Each number is 500 + 25 x the weight over its row's rms, rounded and kept within 0 to 999. Layers, rows and columns count from 0. Numbers have three digits each. The size before them is the row's rms in percent of the matrix's.

# up: layer 5 MLP up, 1024x384, rms 0.175, rows 749-815, columns 64-127
# down: layer 5 MLP down (transposed), 1024x384, rms 0.154, rows 749-815, columns 64-127
# gate: layer 5 MLP gate, 1024x384, rms 0.171, rows 750-815, columns 64-127
up749 095:487495477488486483540499510487516507533471511512494500489477530506522475510514497547454531528531497497527494506530437511480539476479475480461488483555498496501497499508542475475481498535525493
down749 098:533524504507479521526500463448464540519527488460501508513494493500485538473503487488493491491548481465517520477533502507504530473496480459538504471493502518491505546465482540509498521556520474
gate750 102:519532470536553518502550510445489462527467477476509502462488491477504451487496510502516548543495494482462531516509494475506515529458511511475501515477474478506519506499503485505477513501512510
up750 104:493455503500525454521509499548484527511481519480466467530469514468515525518499480533510496488513488509506503463503509479500546492515528536507547493453479495480492528465502497519491493508513481
down750 102:478506507503500475512491458436490514467529516499508492490494544522487488520514493468498517477533502512448496518497479526506500536454536504460510452495524462534542530504504488520549449462501509
gate751 100:498501499504495510497475485496495501512531519458474457510542486472480527517518498477504490502484476488531514505500536495541490470490504487515524496475480534483513454480501463497491477486477523
up751 108:510541494457471491490508498530511545485501455489477510474532537492466537545510524475481510476502494478492517443520497507527518444491521473557521461494463506503534512516498534505499511487521499
down751 108:535533477498453521505542499512483481492524474507527509470498510436486500533468547477538506461532543521444472487530539536490507484479528445514518526525489493531518522540486487494513481509503532
gate752 107:507515483458472466458508550560486500525507480536496505511480458501459531466506503497463479462489502513499487496517530466527524515497497521507497473528502523529523464497516494472465510486489498
up752 119:518518515457493539514542469489487533469537512499525478527515528510533477507512529505552469484488527493515513510462529501520511511476486508516491529496466490492491489540492509522573522477519487
down752 094:481498514496450542516476492528521471499510543522492472511517466514500494496488517503559524482536546542520539533475464506525518462502467499495498471528541486485540508497551483499486517486467503
gate753 090:529535516506469518501503475526486548469493505529503501498460484490469538480522511419463527514561505481472495481447468523484506519542466477512489497473480503489537513517519501470503471500536539
up753 090:495488497475506473493488483490526508479482529526479501533525433496534492510503538523446487508520523545526497506514479465521504473481441501521459534513485467476526525509485521488532478484497516
down753 094:515488499499488531497552489483522453502548524499502519498519491487482508471486538494523454515522460451493543487538549519555470494484541491471496506526539458474487475490469527518524516485470497
gate754 092:509493485490497530524490490477465490563474550506529496505508533502506484491492487483461491531487518520536495474457549482529555514534493452523517513513460510494499505495519473455495455519480477
up754 098:511470532479520526485479514496477521507522531474492516482535506513543505499496493517482516535512483455541565507482503494475566541489478534518471477489467504509534523505487486520513490465530467
down754 093:497483479533497483507453560504554487509536496526500491540488466492499476516517485498490502493484496449491519496524511501456505459505521501519464514480511497473465481517525490470490480465540493
gate755 095:481482497510450492471478458514518495488554531508469503502509524523495536497494484500512523498499492520500495470505486499499484502481502529497498504536505521498525493482503530507477532522514510
up755 089:490470516508557524554545464519524488481512496491522506474517519522537475515470460486483481530468503518507485570508569480495514493522494526491510515454493516481521461521484494471522487498489483
down755 096:503433514531490534502483508524504507493482552473508488503467518495540521519469507487532492534518517502466514503493468477493474502469515534515500480510524524468492479525507569540527517465491518
gate756 106:500551477455497516529495511481541533533471485514471496481528568501523514469495518496505513521514497471471503469457507498497445525503497544503503489486523477492501544478485493540505511510520530
up756 106:540497443517509482512490482513507508463475463537532477549517547488559467489507502455501518489528489492507483482488493501496509476517499488532537522496519514496471507520489476484492497520538495
down756 099:502515478536444487505517522518494498530511478532509414564479486483483562487528518496510469481543511501516463464486467489522514530502459514495516545493516517497460482515500497521514532514512552
gate757 102:476534524506479548492479514460484512467512438496490471517499533515510512488463529535485497506536475483501505498456524488508543454484475544445505473479531520514528463492488472456515489534525478
up757 102:526491480501529523490526543496532488517491499498477524496512479488535502487494507501480512507480459511564468500479520520512496497517512500488519502524486501496492511449503532485514503470491506
down757 090:442469512478490470528519481514544455503478548467474553486505491495485511494538488481493468513501458507534497494473535482514502504546524515477444535519470441515493500538498494521497508458451534
gate758 099:527541508459492500513480532543475501482498502488494496506498503488506499439529550492500480497482506512505523478486472451456516455487531540531510510561503513500488491509477492470463512513562503
up758 101:491517495481463473504500500488488510535552469515502473498458517512480479536527489484456536512523514495469493503487500498535483550475547499493504494466496483542479560505526485534481470502466509
down758 101:511475511471502472508483476506500513487504475468490490493502488464483484519483493475525497497493512531463463503507528536522513471509467520479530517513532543529482514503509468477520443463485530
gate759 091:502492522528493501486493497476481504502538485492483467502486535468516498535457507520452502514518501522488514495504459467504543497499474498483507480491494510500504446502472511512505559565525526
up759 093:529504521533520506518557500542510528502495510477496540478503486493537460501514526513514496489529474519504497489531450472493503541476527473495485431482485513455476462494479542510477497500475501
down759 098:509522474498516526484489501499487536516491497480508502461479502503498557501527513513502513516481518475496512512482478472497480518498511520525481509516511532520485504498480506491496497491522469
gate760 113:499503536474470514480509495521506530528508518486470487563515490466485520538522498518469486491473508530477483491477483479520497507477487496474474485502564486477491473451492503487490482510516503
up760 109:509456487509475542471497510516503461450466497483502498522507512499513523575463504513499496511525491532497483491474526496556538484483458501492505476438503480487545481539482546508485506510492451
down760 103:530529518514506495502482551473515501507497418502506554506482503527496507527462502512463533553502515450501502474472499515491491482507520537526477506537495505482422478518436481520506455540490479
gate761 100:490485473525503500468431520486513562515489495509480507482510478508485466478506451527496492499511465519513507523520515515486479508493555503483499512491533495483469475471469493480543477532474483
up761 101:534479496462495474491487515529474521537499467513494524490532508469518555467513500508503527456506520506472497535490473491488500544518514501569470531523496510512520488516492497504461514534559482
down761 102:565477475448471493505552513503473466483494497515475509507496480486563511493487576498521513478535492469524508511462525513442508489479493515516487466508481495507489481460520493495493495503494494
gate762 103:464511474523503527529561477521494534464525489513485500516525506478515474484492538488533516498489471472513511510527476508493497463521489516510493538493490529497461516509516514516513522486519489
up762 095:451506465461491512483512497487527477494490496503493513505474490476504520515511503502525491491503447509501546533527468511489456483498561498494506507471521476463459488513467466541503521505503486
down762 094:533540524504423529497502471517516492508519494498488491467498506494465504476495506486465514550515528481489475491505479525512502532489507469529511473488499560462484548453505541488511501520460486
gate763 100:477537509531530521488470475540517553448516544528504512491465501504526539517484450459507473458537514500491492481497484460481470475447477471471502529491512492515522470531502472456510499473467469
up763 098:517502464542492530498489480482508525500481520511523487433510517513519517516494523487499517484500484486513490508489470463487551449488491510447502500478484483511543470512504476484492467477465477
down763 097:500499456489473425475517528501478512488489478517444503491520514475459492529502474505530521479488501496512484516495540527517530465520502517514518537476499522475552497515475516498521500467450491
gate764 104:544486512520556524490493481514447494471457505503519505488549486510518525514485507498554470483510490500480500513523543461479519504459496468524451456498534531489494482500519513478468470504516505
up764 100:501531534527522425506473521501491497515503504523539468499480493502499562488502541489538485503535465493528488534510474529504460479480511483480487508496476512525459512526480516503480485486560499
down764 106:484489485520497494484516492507474501518440515511518478528529439549518483493513531495499464543503543476515497511500501531483526512508482478459542505517485527492514485536483505522500472490515493
gate765 098:529516559472544511505506479536464476480467513520509549508483521520527490512502509469551486475479457528482494487548491458436517533484470473468579484526457486528528468488486510486476518482498495
up765 100:535514505535500523494527532486537493512475535474498519518523490512546498500487483508469507529520465527490451528473507469450475500488474460507441506537470493484512477470501465466495499474531509
down765 097:529494479481488510482526501480505477518537509489549526517496491476476497534513475492447470468513510447507544538488510484496471452476477499505499513513495495474531500496491503541478494512517515
gate766 095:519515526505530530519505530488487523471524508550501492521483519469513484508531471538542460515434534477515479475538507496544483466488528494490497554504466536504518471448485502491523535474497518
up766 093:517517520456508490569572544506460499503522525555518496451504504500473485539515476479509483517462512494485512489494461487533453507484512480539503485488499494509502472493467508460530510438526490
down766 099:495501472496489500502497452435525466517461503502475473509522499502502552474510468504509490494497551484500520518491486516502493506485441493492543491497539475506469518524470503567482497485501486
gate767 113:482474543456479488478500493581513519506499493470463526538511505530523468519485488540521520515540461476485509549511517507514506557496497482515484471513513501503528537514464492469504517518535571
up767 111:489478467525489472488457506521514520457493494502499504488489496490534452465502462490488509450512496512498534497514537503536512488549484479540483510465489483515514479524478446492543504492514503
down767 104:500434466526524532450496489505490465504465529469543482510498516529498500485473486547507514489481428459496518500448505523529518530476540534504476541497538514518513485523469479505525489519493541
gate768 115:510480489486511522468503506464444487473535517508509507514522499444474494570515506492459492508411496522535536488554495494486523511492490525508497454482555499511498494550499528553512519501492494
up768 113:499451491482526545544491551471513460491520497527440518479477502497511495528474504457462517504490509510549455478485499511513512524490501498487472510477523481497471494480486537516506512496496434
down768 109:486476474525475546538469510508507510508493498491543493509539522480511536513497507514471514546475478504507495496498452499512537492474511468474466485510513526521485495525447483498547506505485466
gate769 100:529486496474461503515454468520485506493485472507445474501527490528467477469512486502522502476550498497514489478515510504503514514518455479454483496458499529472491485496484503514527486446510497
up769 100:492513473500501530490513474439472483512548503525465457501504535470494575497497466483517499462499467487482483502538508477472531506521502507466444487475496528553526470492506506508434497480506476
down769 110:471487490516556513497519511485458518499486521556468492528526435507497502498520497533491535499477478507543514486492510483500558465520481491484486496454515515505473452494513501486515517532502488
gate770 106:512497503483531521522483510535473524468483486471501527507480491471529498478532515546522524471502467503521546509503454512487494485494476554494487505515569549496500456516521511450545543531540517
up770 103:500470498517504477506519493458491496517432502502518519518508500482492521463495522518447462460497536534485485479484469528485503482464538507488495505506451454497471516518525456523484480465493486
down770 104:523531537512515485502512467548496508513487505527483511493504556488512554480491481504499529526455524488485462498493495559480518511495471484508507526501481497489509504512511483487499517497510521
gate771 101:512502531479490516492521450517502527508538529528479498481462492482500433468457519499515460507536487500501514480534469526503474451522525489520493469492458511548506481420556531485481497494468513
up771 094:505486512464542489501475506530499537517454540508500475511541533498497506462499511495514526494510558499482480491507478522557486550494482489510507455505545536584496508463457524522540484483502483
down771 105:514458541532520539543456515507521522468474485486533505497529544515445546498527470518506539501510510523492528482519464534520465570491515518487500524511492469553488427514467536503551486497499480
gate772 102:543487496554522530519520508465482528526489503519501474520463506494466462524490545520506485475521480519465505476491475549464498543505493492525496504525496488504481488485518499516518516501491523
up772 110:522430502467537477517486510508477475537505498519502548459533450511559512488529483544514525523479507542478514476525488497521483511481516485467534494469503517501530476469450519504472491502548466
down772 103:528515478525469504473496511494500506480513498522497517510497551512533494474524517491489536517509530541461519538543477504462458487510488491504504511488490480482532468508503485480503532502438484
gate773 098:502485473466482475533458473452487524535519475484523539499486513475548490468505488505492475489506488533503480522481489492493530494493525583487487521495472527484502546526443481505498475520463506
up773 101:487498579525524520497523553504495497480506529487530477516453502537512461515514545532510531512468507512547515474484512522524468522507516501489487478457518533520498483472540488523479436456543513
down773 106:426511470527531506506481455489500490506486480487496508484517491541495499478514522480516494513499503524510509520493504526475519510528479535526457491478498508542528497492500495527498475488515510
gate774 100:496493481464520555506478525544478495493502515530482484478476503468511519459518485522568500500476492492499502516555511506499492500529505501508505517523518467533496475470515486512550533467497509
up774 100:474553529524495496476457551526492492476500506477488500500530540512497470500505524551520482474497529497506537562485475475471525437468490579571531498494519470488510493475504508509487533511516496
down774 103:464476511518492470484524528508495495534490491507519527500487515522481541481487495512484465493510521473517516523517484489475508518491537465496481523482486459488478466501510502500517561511526513
gate775 097:488521526538504520528503520502548475508513496486510463478456512487518522486513490505466502474534448517509564536488502498522497567523483470479502513501523524482469509480486480499490470487472527
up775 101:503485525514473504499497529489500481481526459541474480464494520475487489510496501488519517530486519493528489506521519527468558482502495553471510502495496554540513507495530503496481466504562530
down775 098:533487465468564456480526531556482483489515522492539509481488540490502477491500465461485493515503472504502461524502495525509441546496483473489502530532501473531491556488451523482496531534481482
gate776 099:517490481545486477506506511501541494494493507521519460488486541529495451532505477496490470494504486524521484507512531500530531521537479478511514526491487496515507515489495483485465499496478522
up776 101:451517463465501487501523465511504504510501469520510529510501501473480489450515504506478486520484466501486486496485443506519468527486494554496507484498518492498492519489475517456537528453522476
down776 099:492476526511488574500483474492492469528464504442513549517501523474529491516485492508520539481451517484544537461516476514501487459501509506518461478423516519481520523457516502504493511496550536
gate777 098:527506497505524508503469529520557499468473479502517504498522537513491484511525500439492450462452490484529540541491465495475496487469519483474489469491458481491539490495471491533501440511515482
up777 099:476480546488460552542543520478482496537521484526489489506511591496546496470451462488448523482507477530456478461486535519496514465487565497521515517489504516510505495478514488451539472503493496
down777 100:543509525526478514570515534460470493510532543494508529494477459510515519471499532540514461505449454551461474466470514480483533477527505482521475522510493500522509486481522428495517515484461477
gate778 117:519487487477510527487544467532520490452496465494554500481528515478517489500493500469445511484532456523499504483514485449504530511439525490457484481467522471513475488481451481520501503550488514
up778 115:485558488502474481517456477457553520493467480526523489476513505497470501487471491507469489539504506514459528471494497501524490516511494534498514499480485520500521510511545520502486496447548492
down778 107:456486473492496502533497496544481496498495523505489499467481526497477493481485491479476480533501520494498511498508552525510503501528504491515539510474478473488457487508515528523522520523479540
gate779 094:531507509507470514508508454499452510481489500512478489471486494466434530502511466477502468474460485499491478479540522488494522485506497520499519474525543521471512489437529547458490493482513498
up779 096:491520491515461528496476496498490483489448533534486445516538493493514462531480488523524507516510471483484495494547497487515489496488491495478485513497478503516517520453539473503482492522494465
down779 096:524504512502483528499507474465523482536550507538463469501480474453502516530482501508512459502537537503478534459539525541532529511546494485506517486476493543478533519482455541494486527460467510
gate780 103:480520512532525480519510554507524498490463460491473522457466519467452492532499504509511467483501500507479509487499528508508528477498457476484494478484506506509491511502512512487479504514502467
up780 108:480488511521522477473553477506508497499526475471495477523513507457486504471509491504486480456501495512506512459495509501517497473497543490530496490459518512482472491492491481537523505537499505
down780 094:518521475488465530504465498525482464548494444465532511529555500558535527473493482490547453464524486481477562512511533481470528527518483525478460528496509492551536497500471476496511484474536496
gate781 094:508469493463490527529540514504532525487469516490504524516500497489486505488508464517514441488466516487530480517480485476476512561502482467564470508491493496524543521551517512534496489515456492
up781 096:485544502454510522555528528521500535501539474476488504505497522484509538489471487487494514518484470536484496473478499501533476467502492506460489501521497496566458513515497530482495453501497492
down781 098:479495493508525484501526520475501453515505489542476502484539519533528493534498516496506538486513494501535500481524456478462466476518509528511490505536514519486464518559497518506505490522500472
gate782 093:512526482532567484497491485549485535477479522514518537487493479494523471502512549517507526472481501514482494543471435472534527525542510491496471469501478528445498484517465547496505501507541501
up782 105:502498495515515561526480514501472502506514532529538512496495488553487525510509509522488513503490509478436532521476478470507469512494479471493453515484471481500487516555531495476518497511522486
down782 092:513502504516445436507481485528506485519507533462448500504498479499499501555491511525529459493506494490474474506499464469497512507486487489560524490448475482492542474470509465479479468456494487
gate783 105:492523510494511484549478507552488571499473507453515501493471476504498522499503470500538516479487524523484490474535477483477496485526520537519478545519467518479494549510494465471523511486529519
up783 101:470503508463471489502491482510515527499481533520457504526516485460488491516504448480501474498511474503480496488523502500532469526517528495495541508484439494498517467506494506495527470492487498
down783 085:502469482539497533526525480556491503455456539507485471532492520510492513511495498517491505520480500517545471501524484524500467504483468501461487505500495489489491519522468456485490509513490525
gate784 100:495491508523527516532517519500451508481480451461502485488498467562483523476512457510489504463507547511534501453522530501478501514550506449438497477529493459483525490467511488548497494548530509
up784 105:482509446530541469515512513485527488497486513487473521506501484518555459481487505505483498508497494530492484457497524518503499512515517507515545541510505530497480499489484523513513516510462497
down784 096:537546517515493503512518510530489520517500514451535501514493552495520493530467505498503508498502475478471463510504503501552518486542524499522520504474506528458528512489471514500505515529464506
gate785 103:521513501538479442501515444496484521499499510507511495487514495463473511532529522484519489504521500475506502525507487523470553495528532501460530513489545490514515486480477497497500518545491492
up785 107:555510503487515507495471492510500467523525496564534530493504491469507524441489526488482441510509490545471512505460482513501497504490546482497479471525481462531508511474486515521478472426468527
down785 099:474487549494441464512468521509482481503469568488510529466510509521556488468496493471445507482513451529522479540485489479454459520476493511538517552488520493538504526512497546516479499505495531
gate786 093:504544503452514461500524548545519535510506537471481460515495505508487458485492504535481544488549490479513507473455570479476467497481497530530456537504526473479512497524504532497464496509524472
up786 093:516517482498451462501496495550479515460480471505496496477486477455495547493522512473520557482469468502508499511487530463473518488524516488559472526510454492481512497539476536526494505502573497
down786 094:532476543524514519502528529441484479479480515507504483485517498515510479518471504517500526504520449503517528514518522531527486555501461488502508511488464504497466504494510473512508499485467508
gate787 099:464482521487458528548482559503496512527504526486527512536510546503497513496438479485517506478468519569498515460532507478514486493508533471501522484524536554485492503492485475499504513499530488
up787 103:483491517487531450532499487467491523443496485504528463557500443476416534493476527512535517538496497505485477475511511508513536487506465491463489455535498474579530513532518511514497483494477493
down787 094:478491470504473492515526531498498536517447517527468479524487530517489485484474510519459497488509506481529507482510456470547445470462505503516490484536488515509462505508486473500510516457491463
gate788 099:478507495449482532507519546505492482487503498492501497515490517541500467488528447519499485497490518447521449550522515450519543461495522513582475476505493497500522504501481559521515524517536503
up788 096:473522483544532478474455541489455514499533477531532525532514561511497503484451522510539459489442505526465503494491540499502526519482483500490493497517493512499484485473487463467467493499528472
down788 098:482523513484544475510469463524523529489466497530528488533499487483485509500490523494514489515519498474514498451501534485516505467486508475479492509479526517471473483503497481522473454483486489
gate789 101:481544543518493500510483503518495505471530553526520472491476501489498531506459477499536491477489503454521501537501509471505531486495510552515541496494484514513493445525497474508529504488487562
up789 100:507487497517502502455497500533474508471494510541512509497537506527499525497511467524520497526461518480479476483493517520458512557507484493450498507517518478495481500510524508522506515488535461
down789 103:451461505502535523523498555502488505532473478469497581516525471475483520538462471515486489506499454507495479486496525562463467535486523498520504481478506533516491504481504519492511509475495520
gate790 102:486525505508470518554528518505495504514519453525482478532501467481470518526482509483516490432502456550483479508531490535511475517483536537517485461514539548501503490539455491544477468493520515
up790 103:509502500502503486525490482501512479513471506486479506459486509461506488521478506535511514504519540540494512502511513511491460514565531464487502463495494427485500491512525496488473488470471489
down790 095:530510490508515502529478452500462518478491470515504491469495521518542477494493500503480561502520504489552492491515524484490523503511496466497502500490491463469465517507500515503508465523536489
gate791 105:488501513526507500508509500498519460477448535511474501545478481490569480475484500476497525547513446453517522522476495521491508509514531502504484476518501493479472502519535448508397506543549528
up791 105:494490474459513463517525512463478502513558463468505504490503517477507497497461485512466539467480498537501521491551489495530509532471524504487490512498461495492482526485509523524504513507487492
down791 097:477499511480529506514485503511523509503477493509524470539479556533540481529500522501471500492467529476484491548505537479519502526474535534505495522491528475495512494491493474478503553524476524
gate792 097:490526489525493504464468518499528498500556495468510493524553516558519514491520539511475490509468548499480507492498518508448467512484552488486465536460492508473508505458551493495482521562477489
up792 101:502524525508492483506536497465556508497506531501485471476462495513473510486500510529503493483510511505459529513524453476499508509486446510494535470446502519535492477529498514483550476514494478
down792 095:521529485500516482492514499490458475474500464498462517494480501491507513508533495463553494471530516520478505500539497510483524503469515471498487500528516488527489524490466525534498489464564482
gate793 093:490491516462496477507527507503468539496488515502531510475514493529488526508491457507492516463478503473511494512475516511513516503498541498507513484486450484488467519510459512510504512555485512
up793 099:475530527516508527459515512485495471525497494495512475529479496512462485472471509535513455499455492519490499487484454470496505481504509525496492507483492510444470520517531496459488535534485507
down793 105:496563478501498499503463500475547508501505489512467488469514502471493525493527475482476514528487500509465523507493490548506527485484483514513502510486522521485517491483534506472528494464504521
gate794 097:517509487509512490447524539521518468531507490480555516502502480483479456533490479466551528474514539489502498506517497489470493483482511490469485479480449503468507461460506531515545496490499505
up794 095:507440545461502459498547512485489455479532489463512470457525500489473522485471521450508459538514505463493475500506455512474492493498561495527475457529502503483491487484514499522502519486574479
down794 100:506517452488503488513512498505490518517467495489497495529544498474523456510526484557469472541509522461495523499442528498461502533471491538511500505490513526462478491456507505513535495485494481
gate795 099:499511485483493491528496507560504500455520484529506511470498476498500516498484567514548525468496487488524506488499502469521504523490527500513494494503492470523475489513508528475553463519494500
up795 105:508512536464462500554560494482510548465497460486543506518522491516513508500514538480481516467510453491506520507533449489503580551439518474490489516482452509542437463500520544502528473493478469
down795 100:479511443515499496487497535474523491523515481523452509475520471488489498467531498557511486478530490478543502538460528518497498510517511462509508504521469498536500450517524512499474475495508478
gate796 095:481525544517513510547467481492521459501479474489505524516525460481552496513496476501495494533477495523543509521563496523484466489494483547431487513485512479477506453529550526511474480497531520
up796 092:512537483545467459489521540532500537516505512450535511501520545470506476490502509525560520478487464506489446505501497482492462446490475477543531532532501472496521507518492474509534492494501482
down796 100:504467514501489487483496508482489501567491508484491526516503495513490510519508509483502486508476532459502492493474501481504523558477499482513539482485491526512510513501500530486535551459446462
gate797 101:498506521540500497557554497454490504478522469510476537493479491487516515475506545522452506485508497514500516467523542512506487484541497489504492456525486501531464490496463473522500468508538549
up797 098:473492519499496525497524488486508513476503467475537513498493502480486535478520503506483541505536532523494490513513498504512472515521491493531507493479461502513469539535512463479467500523491530
down797 093:520529473491526472480535474536502536469506490501512519502454518501497486501514541498493483558538492505472501471506512489481536511487522504511511510482518489524484516484496497518532504483520470
gate798 099:502498500515508492499490487528508464527453510457530508444439569485498543463536512515482516485490482480540470523470530514535514539459484535505541507557494480522501534524510499511547502465519493
up798 095:476522467504488478504498494475498497492531511466458493481475486479461494480494468496487508457474482480494511515525524508500533465486535533527495518513522490473488515503538476515574493478523504
down798 106:508496485488452510492517511506543492473533525524495474477484489482510513565522450507467508469455492491490532516498465470487524485476522520518525508462472531506512493534498511533489501513494455
gate799 103:498508511470496491536509508530479543456459544493499515478475508485513488503551516528512551529525477512510509509540512477526508484484513489514496485492523546502495483497454490508497492548494481
up799 102:462468482508500498507501484471511517485502480517510482427502558491479497526508506532497488508529497465536496493474477526472491493479513492505534505511517485497476509549516519468506501436480534
down799 105:498492464505503478494552479484518498523540492489521466477571505517512466502496458502502508487543509508506522512502501471495507496482505509505501515551488478502474507530513526502546434499495515
gate800 094:472530512500527520506497516531516530509478487524541478506494498513499535503498459530536508511484506444513508458487525479473494520522544477488523492503495522526481487501527520458509492506490477
up800 101:485501505513475516454497537481482513477510458509504517490515537433491481483473486486511500503491486537525463513450519522540493526498450476491502481435488474500490476507483471533513492467542503
down800 102:481482497525484544482502479493493494472513466513498534517483485503513507512519520513493481532492493494496492483475485531468489510487477496489489474473534497534527517519508484497483503461510546
gate801 100:495441516494535506478506519495491498485495436483508483506467501496492530522521470501502493489554498488485483480546496457480527492522545489444521478503539503522527506442517507497522482524444477
up801 102:494505540452554558500467490504478518549524478481496533507482485542517531514505521469537505466500470512516513496536481491504498470487492534448494493501469451525551461513515487521509461501473485
down801 103:484546517496489512489503500497498491515515533528537523506540514519499487521517491517508457453535478527501509559468489568476523512486496484482454489494525501506507516544503461491464509539439512
gate802 101:521489506491501542534484506487474549494479535509518489565505557492459470520486566527501507485494494511505487514505495505517497506522512514513520527480480447429498492525505474499490497456505519
up802 103:491499509432537533506488534514490473479409471515517451505526512510486512475535483476508502538530503498490508506502510505481517505504499526472544521481530485516513476529498526518495471527497459
down802 098:484483516504511513499510474520499560468468525496536471527543500555492535496458541529478524470427534527486509531527475472495482494498518542484502513508496473502523519519480497512501509461498532
gate803 098:500505483542488472484477487474497530527512473490499455486475505516500459506502493506508532505490472493522486476486493521510453481518467497539526488504513498451492498483498523510492498512529519
up803 102:458470502496474474508503495505518495538492529466534475482512537487469492529462525493484541554508518550453501541499540479469527515508458480484496510501461505478523523468473515536521496491495495
down803 105:547477478545468473534485531522526494480525462471498505482509511467518471505470527510543488500520518530511500438458510513552494503508516472539502467488459444458514482496496498464503496484547471
gate804 094:512513511488466475482492485503507469526541476531506515506484479496540482496474532479498521533506480540469515507462490472481478532480539542560498488464495521514516453516521530510498464477501530
up804 093:444527496481484507456533465505502500490494508521493522464503488518500512531483485457503545485515472490479475522525504514521476511474496483520494476498510480515499499486447472456517501498496521
down804 093:527508492541536529514493469476488462497501515495533441472484509521564495494485440547528507478503542501469498505520520499517539480467505473560508499485500493472477528529481494491480502457470503
gate805 116:500500480515503490536489541500470492543538495507577461462523505499492527481516515517485503478472486499507504472505525476555495535484493502511487449523530431451450489497469461484528535484504484
up805 116:477497496508496503502543483456484536480522505475477530493530449519481470486481473497467483515536495482504491510538476527506495492499499485468524573510490561522519506522523517488480492502502492
down805 080:503492488499519520504505509497489510467508505464525470495518525500518476475492476503483508521503484509515495537496478527537501475537500535493498469482511489502450476521495517502526465483462508
gate806 106:516477586560510504523488500481521484493505483478521482516539498517505492519504513487524461514551520459479483547514496535558498558490511515473457479543535481511543494466515495517527473503489508
up806 111:489510489536481481482549469528563486464498479449467481527544492471518539488520464485568500514501540510505489502490466490510527481463489491475516539486547509482464515520528498486476496493548497
down806 103:476514494436507496494493466531477531465505490464463503483500512524481489495515516516466481521477503521481482444485488513479508459494531512457472507521525515477517478491510481509517566471502530
gate807 096:483490546431555452517491510523492493500473467490493501480433542501501475477503503521488485501532504519488531518507472493476449510497477487480513498491520490497496532530483526509500417501481501
up807 099:507444523496511486528505494500529496464507500495506485488485467496547502514516489477507482510515457489472476513520492512504542495480503518457497478520494482516473432453464539486505509493505459
down807 101:500482500517462507489546492506516498508495490494487517481476516499492484574524463488526483464518508514510503495528488539503498461482495515520483470499528482498481503509509490488529472504532509
gate808 106:477518521486506450506468505545500469521487532525507527456512533484481524496517476444517523532515499471482481469483549471493495525483510487514506520484533543464496450467551501513507523452522526
up808 097:507485504512499472499555508459505493507529518483535507520531498473497562494480508452524518502462493490539494503495466488546479502477493446529498498481474514496498481559492478514487506494484472
down808 098:512521504499496529492483480469485517528492547492492489508460498490468524529546459446506494485499525469512509518460499511501511476510509488447492534524525531544495528542494520519466536511524457
gate809 100:490481509518502473501482540527459524503495518487509552530487546538523533471523483506527570471502507540532525515492495459469513494502522534492483487493496562483475514543500473495471490571498480
up809 096:471535466529491512464467509485513487550485505501532511527493505473517511530521487501505481501490530497499506492435491492503537525551457478534432519477489542527487509480478486490509473484525535
down809 100:473511547502513501514470475446534464499503507475495503546487493466479489523504488502520513513469521459451497527533480485494506503477505467543496507479505494492458481501498494515526498549467480
gate810 098:483536513461502506542469482486507497514494495519487500513515500479528515490502439486477501474495491507517517495519490480501507514470485483443526503478515509482454514453513490462533481492488506
up810 098:495509449505481455488504494511479479487464512472514483541482488475447484503505503522534530522501514471526500485520491532555495508481475556514506489456500526494522465507502526525456511487465513
down810 102:476519475548502502486476528537509512493471513508496488502510508498524476480483458525514513553504501483502486492463490493509541518494467498503464482488512477499468497486493498515499474484512468
gate811 097:490486466506463485483480496501506499544485493510478476484524512518506524540488492520473492481509503475512508519511542470506498510470540498500484503513500505439477532505536473530491504534540510
up811 096:467479498492502478521500463516514515503531516528508475509487503482564486451498459524465490545522526500499493509476492453459495432523464534516486477477494482509488512517474524531516512515470522
down811 097:522511507523525523489524531511542545458511507458475502521490496543501504531501508455508535490509481513501504516494538565515505498484514459490505502490541516459494493560487489496498482450517523
gate812 095:447500496543477520486515458547496493482501506516519505525483485518533516499460532504475486512496521524505504482465491486474564523496467500496440554566531451522478496522479488472495517484465498
up812 103:462519495470521516565515512525466503531552465480461467501476555499518516508498484511510547505498483526530484522506502493542482512519476526462520487485493482535497462463487505518461494510506518
down812 111:497507474491460526531484494481491490517522468521509508501517513546502514490496483497550445471567511533500506497469497497487543541517459523474522474481488472469522472492497474507523542480527520
gate813 102:528502478514458469457530465482534487520497497496518541505508546508480540500477449458535526465504478477491521468497529498478510513509463491482464520485499465487491451483508539496495492530487492
up813 096:498503479515497501498497500506543493493510492496487476512535516518453480466502449493513501492493556454517481508478513538455520493500492433450468523510529484431479546486478451459509479518532529
down813 100:514525492474511512487472537543513509524515486455500509502500481514533461536524541556508462501457483522473495477512456487483515518513494539527530487490498513496501474511543543502472498505488518
gate814 103:490506490507545513475470478529512511506477472545521512482480467530539506503464485515508501528498491498498467523519499452483513499443473525496480498511465471492493491502487502483465490492522505
up814 101:534531514494512494526471485494525514533474489463502506463482480478462491512509465510511565512459493507487499466531537499525519521515489493501508493505542496511470530521534489514468541517483489
down814 100:484489528502508491494487487543509523518474543525509540540480497519496509483504519528500530540541513465498503498493558494535505472497512489488537515527459481498516528537467536497448467478523532
gate815 099:455494530471514467497519516520512556495509488507483493484487490517495509480549501482476484518510490479490499513499503495466548507500461484475493462476492510495496422509504501519490535536482483
up815 103:505520479527527498493492509482496511516464513476520509505510543471536474514472440476527496487517509513534503469505510508466472513500494505516501479460505482508517490503489500525503478489504541
down815 093:481500542548534488513482529530482500485522506505520503509518512492503492560472531452511491500538482484511463537490527520482506511409496491513523520516482497515524505491528513514559459517508511